Weights of a small transformer language model.
Size: 14 layers, 18 heads of 32, MLP 1024 SwiGLU, vocabulary 2048, 30.5M parameters.
Architecture: RMSNorm before each block, rotary positions.
Training: a variant of SOAP for these matrices, 313M tokens.
Each number is 128 + 24 x the weight over its row's rms, rounded and kept within 0 to 255. Layers, rows and columns count from 0. Numbers have three digits each. The size before them is the row's rms in percent of the matrix's.

# gate: layer 2 MLP gate, 1024x384, rms 0.0353, rows 212-257, columns 0-95
# up: layer 2 MLP up, 1024x384, rms 0.0353, rows 212-257, columns 0-95
# down: layer 2 MLP down (transposed), 1024x384, rms 0.0353, rows 212-257, columns 0-95
gate212 097:149133173103140161048121112107118085113149142111085117171146123142111167133147142102134138098119124113124147129125143109134096108112124090149157178149147118153149141129159107111103096100112107162120127113117134105153117145095121120138178133091134121120156146105125130151148154101103136137
up212 099:123100139113145052160140107124113128128123111132153135127136122097112137103097157179158122120153097146120116118159135141086184128088125136090092154134095150142140081105099134112168111140142109136135109137156131165089124135162154126133139145142132132118096119124128166095117062155140110146
down212 100:078121153164090061170116134138116116120130156126145118109156097130077129109100142133121125114117164171144097139096139126123163125163127155170146174122099121155128142159143157100125128071134156108126118133119124125167102100135118150141115082145112129122096114139090164126147117117129128135
gate213 098:116152119135106127107134126116142122171162142133126126139145106144100189095124130126108146131108121133135116184167131132113116146123144126171148070137103124147131157093099135104141146126174152116143123179135118110123115110109144130081123142108204099099103174134116092143138130134141171118
up213 086:160156158169125099113151125128106118054124104140118114132119143139151120124146140097170153126164128143128098117171155114101119124136122148126122153133166190141148123137158131141107088132100160122140163125139148120122158119128093198146100125128073156187096112135106157122122114154163145145
down213 099:081119131133146133143091162142096150171109103119119135126145100149106110095130144112125109147139113109150077090161080091100162101133137148156107145096109170127151141089165161100151169123118135133106090151176109102141135101103161157129096098097154131109126101128137159129181090163129128132
gate214 086:114128157165126132148118119135129100097165113105118106093116086083117129134150111117144120113122117158099160150133140128130115147127099130125096146147132101145148099136151114138131130139112145132100130135164099119124143132092142126114115157127128125159132146105141141133157165157097144126
up214 093:154096117111079066122115127140084152145104143151143190121134137160133117138127133118126145142167120105149114122180154121126130112112130123106139129127114122097131114119135130116140122133133098102128160095066165161146118123173118136166164140129130118089150099154087120139111127158167131136
down214 097:186133127082110125151116116085123148143135072156142129166119105129158118133140128180093119130141106131155144122114099153145126138121136083115137148149086129128139109133150100132125135171138105087108117122135157099154126174107099141153150152097115143085146142136120097086141158124122157096
gate215 119:121143127148126142126123116159159128114106099127124162129115111129116118136139161162119101101119093120120119147119105155103163105144111124150113154128092117148136116160136154132088107080146149152110149133085130152160131136073131164136149093107146120082201166120141146135092139084153105173
up215 136:145125142131097085127138116155113150120174123126116150144140147121109131173106129132086100096139116091111114141144079134143142113098100138137151056141116170160126146121132136117121130117142135126124135147115084138138108126118139107114114157147140127148126144082136132104114155162075122149
down215 108:134134139118119135133130177120100151102168113132097089126142147123121128130125106131101099087125112130122153119121105134134120151125160135115143095118122137129182132100093161089099116128152083111110133141101141160142097064130108116135109095144127121099097115123098158148139137074093128123
gate216 089:159164161161083107135146137164129152147116149120137105139151145124158113114170114154078115097159160169147153127132133140126102116108128120131105145115155121114119149113117122154120132146106149156123188129108085126124144111103111130135057118148115131084124120110141129145164165146161067133
up216 094:111145172120116112120094090134139083113140108130132121138099084114098150140076116145135122120132097157159115134124088141160103133147157132065134161115153128145113116159175121133178141134147131118127140079120155103146147125137126104136116101114131115151101117148148156142153142090178116106
down216 097:135146096110119140154100105122107097143126112122104148173145114068127111122112127161122120126132076122147178120115154139133133161124124132123124166140104134124101085157165129119127138127173095112130133128114106135135143119102103103093141117132137115114118114117174118125102126084163134113
gate217 094:122095130132137129123121112145129110071126133129152138118156149129123137160168120106132131104127147169127109180117149115129100107144136137144114156140110132147087132139111127191104071134168158084116155123145130115116104095120110129173141164132123139124129181109098148161109143128125135142
up217 109:112153141104108126153123107151150119142088095133133100129107166107173158120140128127138153140122167149066146142136131116087108114125103133121146124136161093091126131105147134138139139167103184148103121093137172106133172119128134086126141140177069131149138099096067127128147142138147153114
down217 102:106188103103125132135061097110114135174145115086149164083099158129177126111132115170133130125111130159099160125095137184116131144110151151127143139101142140096149142106135130136126141159115182142150127081128129088147192136125132125117172134179112074122104118091091104157188146149117147156
gate218 108:141111168153093168100139115152105121103111148123111131141163127177093109163121109108117102106130124116087084146178146147120111125142170139128114141146159108146150138090148137132154131113147139123145103165101112121152128152127138148103092146112119141127115115078136147128156115140138111159
up218 102:121119126100110170070128127137129095086127174141133120135122151172135123100170100115108123087114095126148085157126098140098152078156110127087092155151139104101133154103122128163127125115131106144128124162115178136083117158118130159140137174137116106114138116100142158099144128118139134116
down218 101:122089129140106149091139109137122097098171141094160153156112114097096144135150126143161150084164134150110116150131085123126149181114095108140072166142142153138126103107125135131118108155110141189126123133123146156156093109117131135127164156106108177107126155136111149137154119109124099143
gate219 094:139108153163124150085127126114133134094126139119097087113147145121110096137155121123095077159116141112126151155178128120069122135134124156131121102129153167117146106130138149109136107103141107098126122151146118133136113126128100200151100114165165127193151127173119115125195129135110147140
up219 109:137113129129171153102092092088166115126101164132192095132141137132145131108099102136120146111139132146069129127125104132059129147159134144113122110158099131128138153112088112154109154125148130100095092132108129124138132114075078137127128097160155123117104109156115097186129149141156135147
down219 104:134147168133129147168112133116159170131131146104118118127130104115134112073117152165155164089142122163111133127105121135073150115133131119134126137137150129133120120132134141165146121145140088145136113144122127112106109151151142173162108109150136106127096113109154128157144125150119126149
gate220 095:163136140122127163113100145134101105129121155121113115130159081168136150097133105150136108136146171132110140144164132091141146093095091126152141117138137122123181144112123126157082125114126155104118165133104118126176099122139118157139112121128149133153128140152165128139089110148145105146
up220 102:110090153106082138099130094137124123109105103161104162142105146121132116144128101140147137132147083103116096142152124145124067134102141117139161149142109110174079122141137138144100108131149152090112134127133127163171111143091128106090145092136102112148141197113126148108133144107109112114
down220 102:117157154077101183093133118117153107113089137142139178132119159129104126125110086131167147137162164101132105101151153144129126120121139153109131099166104144126138142151127120144142111125133125095106111148133161147151135169092169148121168188117145133110140165104131136166108172129150112114
gate221 072:111105172129149127156112122114164129149067133120142182112109136145101167158132124091130146149131121129114144113112091107114125153095136090114121127080125167122142111108103116095114092091118115129116088101148152113111120132089139096162126111135109123118124162125151138102125099075146077133
up221 073:146133116141126153136096124140114137105137135120130134156146105136122116158154131164098120105148117141149129134120114104175121206155120159167092139156135091078111165112131123108110099123176101161133146119130104163140155128164098111108112105127119104104120143099094123098119148131112140141
down221 079:150116124127147112090107076111126118171073150137116131138093166173111090101119120120123195158135114103093159138146115112147147136126091142123147115119148099079162107151107150108117117096147071140145100142111167129141141134135134120168172126121125127108123116096099131106163097121134116119
gate222 106:102092120096091157134118155145107138095136134106130089134118177096090118148123103136100164141113103161122106188091151149134102112114131161130112156127111156164135142070168166158126111124102107152129122126126097083138135146128141141132095062135164102146134163116140091132129094121111116121
up222 100:130140122147163123129164102135144118101086129162138123095123104122130140117123146106136100115117131112126137115124123103108152143157103120131128097117178122116133120131076103112138148151144182114086148074145173122101065112124107116113165164127137156109102095125123143104130142147172130116
down222 103:113137153120120142113150116106151116159115107090116140115154118129133118078090151111090138170127162109108124119143122129125114149096112150155106143089166139109109129116086135134109136129139139094130140107140140159132123113168103136103123109117110178155121157136150133079091100131129134124
gate223 092:116112110145166156101130122127121134152173111095161131128120128167102125146115164116129126108196158081122108123125103152124127151145096114097142123180152141126092131114115106101111129084131135136156124107142144112123148098109145133155122172163109124133085113123118143120076153126110166169
up223 090:130116090115143089094114151128110134094129070115148169155104159113127127106119106121097161109163108152172093127142125100151131073147115171106107130144113153100099177165158177130110140151163162120163148112106110121135117123165167146107145132155127128132126121136107162115088098094116098133
down223 097:119127132101086096129119138082114114113134115095157078096139140142129109133160079091121163068128108125161139123141146112189131098134084110135115118125126102098150129117142105137110154147134123156174174111119119143179113110152174162090102097139116135120103150148134146143122144079071075076
gate224 087:120091104120089111082148144094163104141115071148140118119138113109118092110163128110151132085102085094178115146125145120105091133103118104126162135159098132148140143142165128124140161139085120149143129202107138088093095129153134099150106112141181142137133156130126086131109139165113142146
up224 090:161158097137134146126123140097126097119138097116117127181153080108113097086121133142137120137136129158131158131122152094151133162134115149136161118082129143145133155095110129159079089106141156127091104144114095147133129138108127117148105068129142081122165118126145123083109087165140104137
down224 090:135115135080157118131084168143139128117104120109119142141121163100107161139116135142151157094109149146071117134130136146104185141104115109124153140113101065163109135086092100155096088126123133100185094155133132115122165147108074129148070114104148118121117145143109130130127135115156109157
gate225 102:112128144114131152096121113117129146139099097115104105149154070136138133152154133150142122167145112103146162121132100139151127155095107096088106105154121155074126158119160080110166167097115118138093111163129100167136167143120098115139115141119136068097095097134143122117114135147131110158
up225 104:110122125102140110176111115114119132143150076140103112124114068126139131152133136155157115184103130101147105106107122112153127091080126126057111122120157184125141144131167133115124140090112155142131159171167115151159124123122132165101158158107134091124109100141139118133119124142117123140
down225 101:117132100150156146111099123148136110172184166101137083129106131162158117133097105131125129140130054093103105112137136114122128119070090152163116115105088123098131131125147132121134146178119142141153154139131132075119153093097148074155133136097148089147067109138121128118146135119150152150
gate226 091:095181145118099151143113132142098161090130140126078136133139126150115141134132140093130099088136154125135109148120141128087127094151146093122178128109080137123125069154099132155151113106156120073159120114101138112149095108126118127144129121128121169143094147156106118119112143100124124126
up226 088:170094093121153146088137126098155110151118115120168132118121122106145122099119141161138162169143098117103129090155122121145114142125102135104083103166188130116118150095166150078103138154104130177091128161123116162099149157139139132114092132124140122129147134115157155168164108134119153128
down226 091:099110122135105116117143149119157117106159114142138107145149190162138121104066145146085091117159105136114130113116164155132141109139121109138168143169119154097125132072104150088101115109115148128121112140125128164142135153148080097131139148155163127141124089157143113132128120144101099111
gate227 096:123136110118114115081096118123178115116136118133134110190156104134079118094129117126129128129108086126125130177107061103155101136143179140179118098130163127107133150187110111149098122124110144105090112089121123123125105105135130112122145118115155110105139130112111181112076126123153159154
up227 099:146156099117144116119092149136155126078127117148115131207153108133073112125109113158163127113121106140105120157106072096148092115153147137176161105136135135078126150190122096145117114105104152102108120075117125110131093119132146093142176122124129087127111095134133141099059147114149168140
down227 098:146153095092154082183070140071176122130117132121152128114139121105128090105152099170131150170110169141131144157113104086145148136175132126139162099141120182124116095178127089132110119132116146099096122088122113152102118123167116140155154133128136109105132102134112135131103122125121133132
gate228 098:140166138132128094114145093113136095133126186105129166152144174141116159151146099148122148096104150143125154131154123074174132124131133100124165162110100118119124159137150136175106109136118129110110144132095116137141173097119140168144112137124124121163095117116136140135129111145133162133
up228 113:131130096160134097149139069164089147123127098106108147152109107119114111141109128091119160174113120103156166115147080156124101120089119130144120153152144128120123127165091122117130132120123155121150127112131144174122165149176104135129145123106101106099139109109158124174107074139115149123
down228 106:139075085149122188130114147141085124108104090097115146175116124131103135148146152127131130107128134103146094105138133126126118132108078150185117118191090127118090142180109142115137084117136121128143108134139113169192165127130093130097089096079138135094124160137142096134136118130131163137
gate229 110:121109145134099163112113091154144129122117127088114120107140112153109124167150141110160122119114072154150166083122130114122143134113113133098118134139141139129139120182146113124139117143129101130130138133105164112142126104144140162139154072147126148118107074142104062121119145134122105152
up229 102:129116144148121143133132130162095123158103112124111144136121082096147121132086163155117096116106103171157101122119116117115123126132110133136142130119113074108127102196132103163171126128171094151126110122087149137136133114105138162152200105143167129115137137152148121115136114145167111145
down229 104:166112099161141062145126113084127132126143144154136190096109124128145149126132123099099108135130133137111154128107123133150123118106111103152149145133108095152122122103106105171149059122122137092106109185090138055115086162144149097095129167152115136143124134132107166115084149148095150130
gate230 092:154118150140136127163132160132166161069170110117124074142152115121111099174127146146139174093104132152093147114129169135122163146116119122139110119081114145142145141171109130162157127106116136139162115132108159115139073097158169161159156117102152162124122120151123156088137102109114116060
up230 101:170164117103147108155144171128146135119135122108092098130125122107117151151101151111124117109124104155087119127110165109113155133103128143158128153131136149132136130136139092131163097099137112129172110146108130148141105113145173128116139108123162154139096050121074147139110128095146145112
down230 103:159101134102126132169150160103118116097151134169112106183116114139112136126137153141083121100143099148092102135142173162152171156137130087152137133120137131143159138120164122127145122092172127122143134125142124108142115129142076153134121169113094131126152128098103155084154155120175105130
gate231 090:101130159152104093097089087138135104123127166145112160147156137143171174122150142117193124160112086130109124137123121122125121085134130088153136102092111119126130130100144133101122141131093130081165089113146132164117114112103093114147085109131102166124078133137122139130157132164127176132
up231 097:101159137161100107160116096129139114136154147107113149147163131126150150160138173135175158126112129114143134161137144138124125095170166110151121082116129141138159153112128128130121128101122105110166077099138122128085124113100102097101095101151114127136094171151095130116133165146113180101
down231 097:134119105144087117125108096107149122132134129107158168208147120134153123107127125161153171122142171131083123126146138084120113109153137125131100091116160136147069129114150149125114125112138108093159116128112125125169115130136107139094157116159101137163082090164118128085139130162132158116
gate232 106:165122086140142135126168145144134114118135137106106156155121135168109149127124111124149158133164130148109076129144162135159124132095120140146159149110142173130125132137124129102152112137097129106130133115082103131137107135106097149135152104143166123130158105086111118103138136133135141107
up232 101:153145125130171135127102188128112080124132130088078125177154127160112135095119116127174137108159144172143099113152093135164110102096144191152101179125155180162136144114122118091106153126121148136093127138077168127129136157099073131110108118143168118152127109106142099125116102115106127095
down232 100:116115152116126162194092140105121121168111105157101152149163139151123128183135086137137152109132148141124137114128127098136153127090142088142112094132134139155119104120140120107151140159106125134124148099157113113138144149134101134144133134069136141138149134151122132118124112141174138102
gate233 102:121160102121094172075134137100115142145094135100089127179114131112121127132133136167117133123133167141135124134135176134134124170111136137177085126118119140140120132139101151130141110109143148124081142139164164117157121116100115114168153096177159121101133127121143119091108129172104125126
up233 093:111142135144130132140119146138114077106152169120161129085144120152131149106130108145129151119163168118069171108138128098144087072149116132111138106174128128114130145143152126146099151114118167111134150126104146143092132130138126142127165121134112170141143118117129134155147134117132114108
down233 103:113108102146145099168146123147102145112157171096114126115134144128115140130135133179163082140140135126160163151148138173160131130172128113160122090122084134163134154141127160125158123134129123102121157121125124149133138141127088098120139126103102180176099136102119110122106115103139166133
gate234 117:115152182129143149106100117123111129081136154113141100137114141141135196154135096106100110179161129127226119113154105097164118139167165094127117149147188123118171127104143113119095116117123122129132144141128135145124134121147129132151089146156101146169132127113137126074113166139102116111
up234 101:163126101147123121140098085125098109142119183139143148154092111100091125140129085140148097158140156098178107126138113113119146154139108131138147137110145172113125154122135152109127082121120145115122142116150115161136134128142099165154149145176166088138156092125138123135165098146115104145
down234 109:163143108108140115148134132093161156151142184129130122167103087124118126142118123115184154114123185125159111128136088160127127140131150131155109092133139147075112137129142141102076084126139104166107127160109158133106142134111086132120078097156140165124106163088143116165163124079168147144
gate235 100:080148122067111137110140138154083123115137099167094115133129152130088120155066129073146116124127122157112153092114143101110159147151112116126158119140143142164139131111132141110083141119106104140080117093129103151127131131152129111088148117097119097126164168141107176133104118141133116115
up235 111:141142127125121133144134116132070147132128162111119155174125111169145120114111130099142133150115123079111137130156141095176119123111151155100112114133172096116091123114092122164128171128116097160138167149180120100130121105134127105089157148122099121111158144125131077131130106164125132106
down235 108:135130097145140158076150130108122097110113138170080170095143136168162107147140109077094149104121125093105161149146131133124114138095125139116138153143124087158123121132123105103144180108170127102103092128161143129130133106134161137048085122167078120131145135142105148155130147151168105103
gate236 122:140135170114087142084148148161132132096133135140148134195120138159112106123191163164115115132119138123152136151156073093116122137134123151131117159146144160146152150108138124125105095138147154114144104136131145106118141086151100064132148169126109153119083114127104155120132134147156122132
up236 115:113114142145144163126133108172158152137137115154143102117149130103130100125092157180101117140165122065149123129121102158114129144136116119119125110094138091110129155135146159105133113096108175109171123118132131067138188115130139089147141139099121108120114144113132106109128076144134089126
down236 105:170112111095143125149140147126155132085112157100117143070108119109139146130111106139132115123163123130104158150088132168086137107162130131152094087110139105125159129156126132119132096173115177093103103138120153127138128150091150146138149120123129108150101151130165128132132144145128129116
gate237 101:163171135119128137136113164127098122105103112061119124125099132176120115081112158123096090090126110119134137124126130180110130095149144098111163125170093094126104162122122135135090126118116147157141139124167134148183153133139130146128103120159130111109098157108172101135109093148144144158
up237 104:128097141151173141158158135101157127154184144163123151134138145078131119118156104136134134165128122124130127143125136109142151135086126113119150161110157155170113112119138093114175159118145135076150142143082152142120117109160119141129122113137108155107104144130087151169123152096080124075
down237 104:089161128092127115145102144104111154141114129083126148124089130133125126090123141133141131134158145113102137094110131115092065115130136109139077114156142159156123112124124156110141119134090117118084133177104136104121163130105135121112154142137094101113108125108119143111088114112141129105
gate238 100:153135140138083098146125119090126112173142129151171132134102144129124140154111111068091116181136140112104168139125158139093152135124146173112140160127127146153170108120082158175115135136141149153131119150181128089163117162109144113109091132121123120149106083131119177129151119133074150108
up238 098:139088129122129159154118169111123136119130142114103140100100095134082116128164138147122123143100105098131094124146149075098169137127143123076176126095157149099130105127158101117100123168148111112163103146148113143137147128134126152147129133150096123149071099129129103120117103135119128113
down238 097:049147139092133156121155180125126111103109142121059127152161096148190109101133127128150168101115124141122127089113125127125164117118120147126160119157131166140117093125148083116140105130155141096105142112123114133122127128093097141180101120140092140132103118117096142133103092103129098137
gate239 078:135133121122131126134138120171178162112138089138105099141111115117121162151142111114096108138120134129133130121150113126148152142190116124138114109104151122140116130159143151120141083125135125091121117112162138119116113095164162129161152139135121116110079113141083134167141137148117134069
up239 082:119144127129144131078129138157158162105122113149088122094167130149106151149121082135147144109099131109125134139140103128120107103142133089121082099129162106123087124173139130133128126160143152092129133136139126108109134090153107116152142128181104089136076148127098154133124149186116104091
down239 091:141153112131094118144135133117151143157099131121140106132120127143109131118161107164132135163132127114137109114135124103140159141203147112144076102128111141103140073141136164152139143138128109097104146145095084137109145088092165119125129122135166119090120150095113112120146143163142151113
gate240 103:121057132126141121100109165125093163153103109105105148111164188106113094143114110175135123132143084101153122167140153159149142143094122162118162131116089137078139123140120106105104137151139103120145145145073126141118137111136142148110094109105126145173119065114130097137130120154128103153
up240 123:144134108152117083151124112103143111128147146137131118153066099082113148135133133100144152082133111131107159161156158166140147116115167156143067161102101146131133128086100124111170128144171122130166112112142129117150177128108112085115148134135074130152150095110141148114117161128116143134
down240 108:141083105109126079169094117136114142115118177110111156121116115143145149118123123128139098092133166149119141113187112113093099129117096117101108150134150146098172102109119122084135068163150102143114128175114136106108193153150149159173155104126107077142150149118105135110153107102117120164
gate241 087:139128108142111151088142132125097115153121145133117123128145136103130099105151150114120138151095132169116106131124126162145121095091117149129112151104119114143123139112099115087129095112141134132063118119095140112089108129131109148071112114139108128124080114143172157128095136133087110135
up241 094:105146120119119173080163184147098109131075117110097082126157166099108081130146145115137106142101110137067115113156122139116119104132136121087115096156090076147117135127126116120084140139129136142107156138103119123111089105130139155119083119161122138106115130144137140119107144133104094161
down241 095:144146103111159115082120108125173126135107177095126113112156120150104073139113157092125098156122121174127106148154128135101102123107102139104141146127126117132133126143121120137148110168115121138103165129143088102150128090157151143136139145125093115161087076108159106115131141085138132130
gate242 113:098089078136096156160201135193119110178114107110097146101160203130137134169092160136074136128128115136133142116154176092154113141116126086125142123148091125108109129129131179116130150139116122157165169132138124112145188125148152141122132115135130127143158157098148141134159115101106136127
up242 115:122134106136155105148131126118115167115111138113072131037133076103091145119143124156159162137168125103130123139110151184118137137113128095120141134150125152145155136125107147089109160118096163112083100123158153151088178144075142129097120124129149109119136146107150131160099164110115153113
down242 104:090105122146105135094097197205114165122139086135124121146115159138159156148103122099135141132108114133150134143082105092143178139118096094156140137160101122143097140130132137131100138123141078090172127114134095102153116142141134113115169151123099159121168135148104145142183116106110153140
gate243 085:130115136109070122131135148178071152126147140144047092139116139106160139154092089125138075151116112137123104137113109132139132120113131125152145113113114094153097116120135165094095124099123117114173136085136094146073085125139101122160104119141093159124121116121104131117117141117103126118
up243 092:129138142133128155153121112151129180122091087119184086097132140139142160132105101133109153125156133151137144132152135148121122099162093123066059130160125114129161108135142154122150119139085131167143152131069140113174101083133155138098100137107108097116143136107125140159116118155104129136
down243 092:107108131100104095135128135064080152082063124110114098138139119139144157186069127126171150118128122172109176127155156130154112135138080108107132101141107118151080130125143109142156095134126117132157134100106115129114137121141159157148118082120101108122090128148150166162104142145105136157
gate244 105:146146107144147134147115136113101127131105114120156171113120154102127092082149135099120151085129102109173102123163129139106118084128149130108137111176111138107118124097131115092121157114120080111077103130193143150144130087111092148128183137133168102087144123129129074145131134127120126144
up244 105:137166115123141142112133101149136176142079155139106130127105140069158124136092117131168173150138098117078127111093120144185140164106138184137083146171156070125113110136123101125124120109108065121177132124092172104139116123140105111148099097147129157118128161153116167136133116139146104136
down244 096:142173134141107075162147126113075134141148134164111145127154125125126125148125116108106096077114124090072149156150116172120101151102150146128118130115155153088114156134139135146175124120094137158105122098107143141090116098100178127167165134127125137094114115089144135115162108134122162149
gate245 111:160105127166113082154130138144148138104154145145130136109141157193105116109124127132145117116108130115164166107143146096139092106124121135152124134147132152119136140075165146134133119123101111124124159157132121150180129132106139124109130117103136142105108088138156137152116132165108092113
up245 116:111105114134115106123139141135095109135153125108122131080140118141135091130073138136117113154113115080142152101123107129114124128146162099115132122131119128124137130159147141176110111103081154145152161125116139127088098192126148123152114116113116163174106101125127159114083077160087182145
down245 106:159137129124129159159108091148135102141120140108126158149114109150108129108108134143152150112110133144136134140147145114154132172141115124127086069128124162121167150150133119112154141119115150111142080118159102095139121138094140112133137132137152119139111128146181153122116125132165111145
gate246 091:144140096143124135129149113102180132123128147132100182091100115138085100138119151149132099117126115154178129081202102139135145136156121161116171131108123152103095082114120125119117194136155110141112087128163144127097119141142065146136096137131107114155125159131162146141131133143150116104
up246 090:138108137135120117104132109133106128137081114148097070132132096090160091143129122119160132122139158119118131096113100086102136113090141139137154146151117158140141166099145118152123102145106140103115119133087149155102124129123169114125138091118124133136094088132066149150139168103099106141
down246 093:111103107166136132105168140138113155169096167173104108098140085083180118133100130118118105098113136134155151105126171165096140109149104092119100125131108138145120187111127154142156124098119158107127167124133126125171092114148176160109122111093141160124117099111153143123114143095121125165
gate247 093:116145159126109144124102142154143124161176101122092120143147134158117103133123062140125101158095092135096122093087153129163120151123161119144165141097142145085119126095124116093125150166141136150119127106114130128111118151142158129094157112106107134103113154167134145145131087119125123137
up247 098:164114141149115094132134127100124138120081160093160116123096148122136143104111161122143150090169138148164145172146120152104137158149111086127105136144117128158144105134096125147156135086114139116138111156140139110130140086082101120163078121146132109134107121095136117112092202130159111122
down247 102:086145116117138130164101138110112128133139109151107141137111126088121118153098095121120116106136103110142114150144143138109165135155175099098146145180133117178159114140121128130113134099133136120123125110130163149131078085131119108139137164146124116193105137132162132104085117120122123131
gate248 089:158102103116131140143116156110131138090108120104095089099149123141123101144121120107169072085095120130147142139165145142132157102146138116120129134150134125125138138089140088088150156165108140095128101155123090079158100145128132137131166097099119135130065167082145146122149113156141091102
up248 099:098119125134153128115087114112081109148093151123107151127116091172093128101094111141089135136156158168129105150162095138118141134080143134111123130178152146129135116140098114156106158128100087113119168129136153175130145129127137132110137107174118126131132124147127099099124153135120136106
down248 095:155159123120140142118114105146102118145105170158156140110128107134115150109104127151147133109070130171102147155133144119080119134123161147114090096142092138113101133160119125156084178148134154128127134105125121118163147134136137146083094140142120093086153091088134104109151115141127148136
gate249 089:158139080168114095130088082140151144146147165131119134130124126125128126151140113147146110123149178166143115180119099102149119179137131118113127147089121145109153134154104088193089098122116104111133118147102155147119141123145112160100121148127130099107166072157096131126122152100119117106
up249 095:138100126098154173093165148182086128157132114145118144130129130139123125140167127128148098142105091121122128088121153131120106123129120083117137154158124148136137130138150124097162135103118148142120154104158142108138101135125135144151132080160136176119119136099142144118152124124112146132
down249 097:112071124111182129118106148141186115129110097122132145137172087124108130124103136182141162124167147147110171152160141122110101110097140167161119098151129132119115110119141148113150146121119146117138161192140095093090102104146177163160103107102121167154125140154165090129084113094116143093
gate250 087:150159153122142126128142106144127122111133083168154108166116117146149143101090112132090133097147141130126125106104146145152153159098158102129117111147114093081155162122179110106100167146178129083122081146138120120110143132128107134129148118130094104119122145108083159143181125131146086126
up250 088:119129127109119119078078126104149106156112164091103130116137069078122103178119105117153154165077093110116145156140117088094083131181083139118113144107124129165094140101137103128138113117052154144114169140123112119107124148178118109148105137143147145146128135153122109083099121104162142135
down250 095:159121097112136145090134141134144122182097134113088121111170108119103121151096164059133144152084113089130137132147119126133107093118118160113139160092074140122119119097120138144132069154124188156117137112153109130131138079160153165122131139165077114163122127157133127116089132108157110080
gate251 090:093137114088125108106162106115120179105121118112180130111126162100153106160100129119166153133175126136148084159148109113142112152129117150117116147098119124143121128168137092127124064181154123127145147094102152152120107111106104131124152131110130121128164153148148112136161173141112171154
up251 097:097136123102158128108120108085135122106097106118116126149122159134111150109106162129162144159116133133150132128155109113123131136106094105129089111114121123107109127143135167092157103150132121134147147096127141129145126127160137129110139130096200120119110128137125152136141140122181112165
down251 102:139111148107177181110094119113131127118117125094120125137114106120136155074125159111127097140119129138111128161116179070125130109107125102107111139130130145111102076137136189158157126113137132124128152130109142115103150110087135120119091134085155112145118089086093159098144141129103105150
gate252 082:126111150137141151120113135110133126129133154111070125121129133145136126121070116138100119107177153169136188108126096140133115130118104132122115120107105128094133158165130124109104136107141175109152158085111123133123114206100170116103137121111147144099138157135126131156116124148138088090
up252 086:128136137141121125135110083150101137138142129164145099138083109130142121177183108132099095154083143107104102144101139115127145130152137122142131110139125079088140134103107071140128101139094118160103115142162136135142114131139142125162159128131118108132139102130096109115135172135104130119
down252 091:158148101136107130095160105091133133088117137126059086121078108122147139158155115092140153130093151127128105140163121116135125128153142100145157156115168094097104145133127099105106080143150136146113163140154125166178115096097126129152119118139096101114115111120097117144107117167110136117
gate253 088:144132137126159112119133157086136135151109124138100128107151069113131091093135118128135162139120182124084135160110156140134133082144154133123076132117113108174152143128144128118103119130091126121052100123116146169098136154127122161162141118176159161122183163136167140136107118107113119156
up253 100:099143144138086098124121108168104129138120135099149167143169113152158125139139130101106081120142119112147143124158120100153112148113131117140125113168151096079121122080152148157128131073146116133177155151144151086156092107073132088083118159133144097176075115139120084118126154131122120146
down253 100:118126084100141093100131119122161112185144112148115168105137128145171171111151162123139141105068120143135131136142086125103150138099127151100100079142149180081151131123173119142054114137112138099112110127122143082135113121115125124089118148116129125147164095103115114150086147079128131137
gate254 094:163126132135125104122121097166140139132127124146126134142159090128153145154105117141166116142156135143134126134182097111150144127114179130108169131151153085148138141138110118134118162129062127127109128152128113144143183126141140117122152133137154104146106152106123160143087160143101126143
up254 109:154155185116161062088123153111135125157105180124075141126115081099173138154166120157128143127122127125139103082082095088129162129096130132165096131100138133134149100091140153134121146114124103098137111160117158108112097131192118127093148091113099112118094133150117140124112116112121112097
down254 103:128124169130162054124119112142118114124099131099121152154137120113143131127138129117146127103113112147119115115115142143158150148102167116178111150110135129193127128081149124145130176135117125103122151103151174130140131103108110120132107144105100113130118121112096121163135151162166082121
gate255 098:145168083140117114133133167122154117170122138105091130119143139134177161095112143136084152099144121128111129152087138127181142137154132096149154127109117087157187184150162131127164136137106116125086116125106158125097132150124141130091121137140109152124117118126108140131123152133150165118
up255 109:075136132116143091125133097142117163108144137161168148167109125136132114134108091153082122144115134121158169141124162134090109136133119123105140082138169188100067115090118121095120093134114117089158116153085094164113123128137124145173090118104155163109141140168141162144133120119154136115
down255 102:095127092139128101097097113145161110105120149187151111147125174121143118104131102155094088089110093130157086150113135141135153170138147153105134152130106109142144128133149072084127125167121105108168130125133122106106144075089116094110153111146151136131140130190127120129141158142137120107
gate256 100:088119126114112145129099142106135119185140107122093151084184126100115129159132141116141124117119138106162123152151125104122137143087133140107101158157147089110126123157129110144174125104097119144131184168123110115122098129079129123129127197102142122118172147080149117104078164157108109121
up256 104:146150160131148117136131153164122130089092131120140094120082128137149154085140084137112122128133165170132094089099140111157142117150103092122119120135109155132160077164119144129110139143184136140122096115129100116084126128185120118154158088147143120142130123165134089123155096121140119128
down256 102:122122130147158120111127110099156119152123127159139103077136104111105110130117161189196151128155137115098100163151087115062125156145122108156125111139142115083121121125099119146115121129121123139124171094113095115146132099079174143125121114091135105139132145147089118144125121175148149133
gate257 096:069154091131145127144140134123094107163122120127124117159092125132138108098114090129114102148158130190066105151169156153140123139158137122124122103127097136084135104181094121133157106117158130150123144131099081109073135120120129122115104148104110093136131125116138171132147120140118130150
up257 102:145101155125123103128117107138133149095151144148142117071116133158157165151166119112162152133109155102134175105120088128116109089098113136118142134149127103148066172059105127108113110165143112096192116123170146174116142134105139113137145127117115196156136121172139110109131168123158115131
down257 097:146109093109113091097142091127172127127171125122111105131140097169146139103107111132169129123123128148139183175078073124103102106107098128093131125123137108119129114059100086191053163121145122172169121115159144094099112158081142181148079101117140157085147123162146144104151102145102128148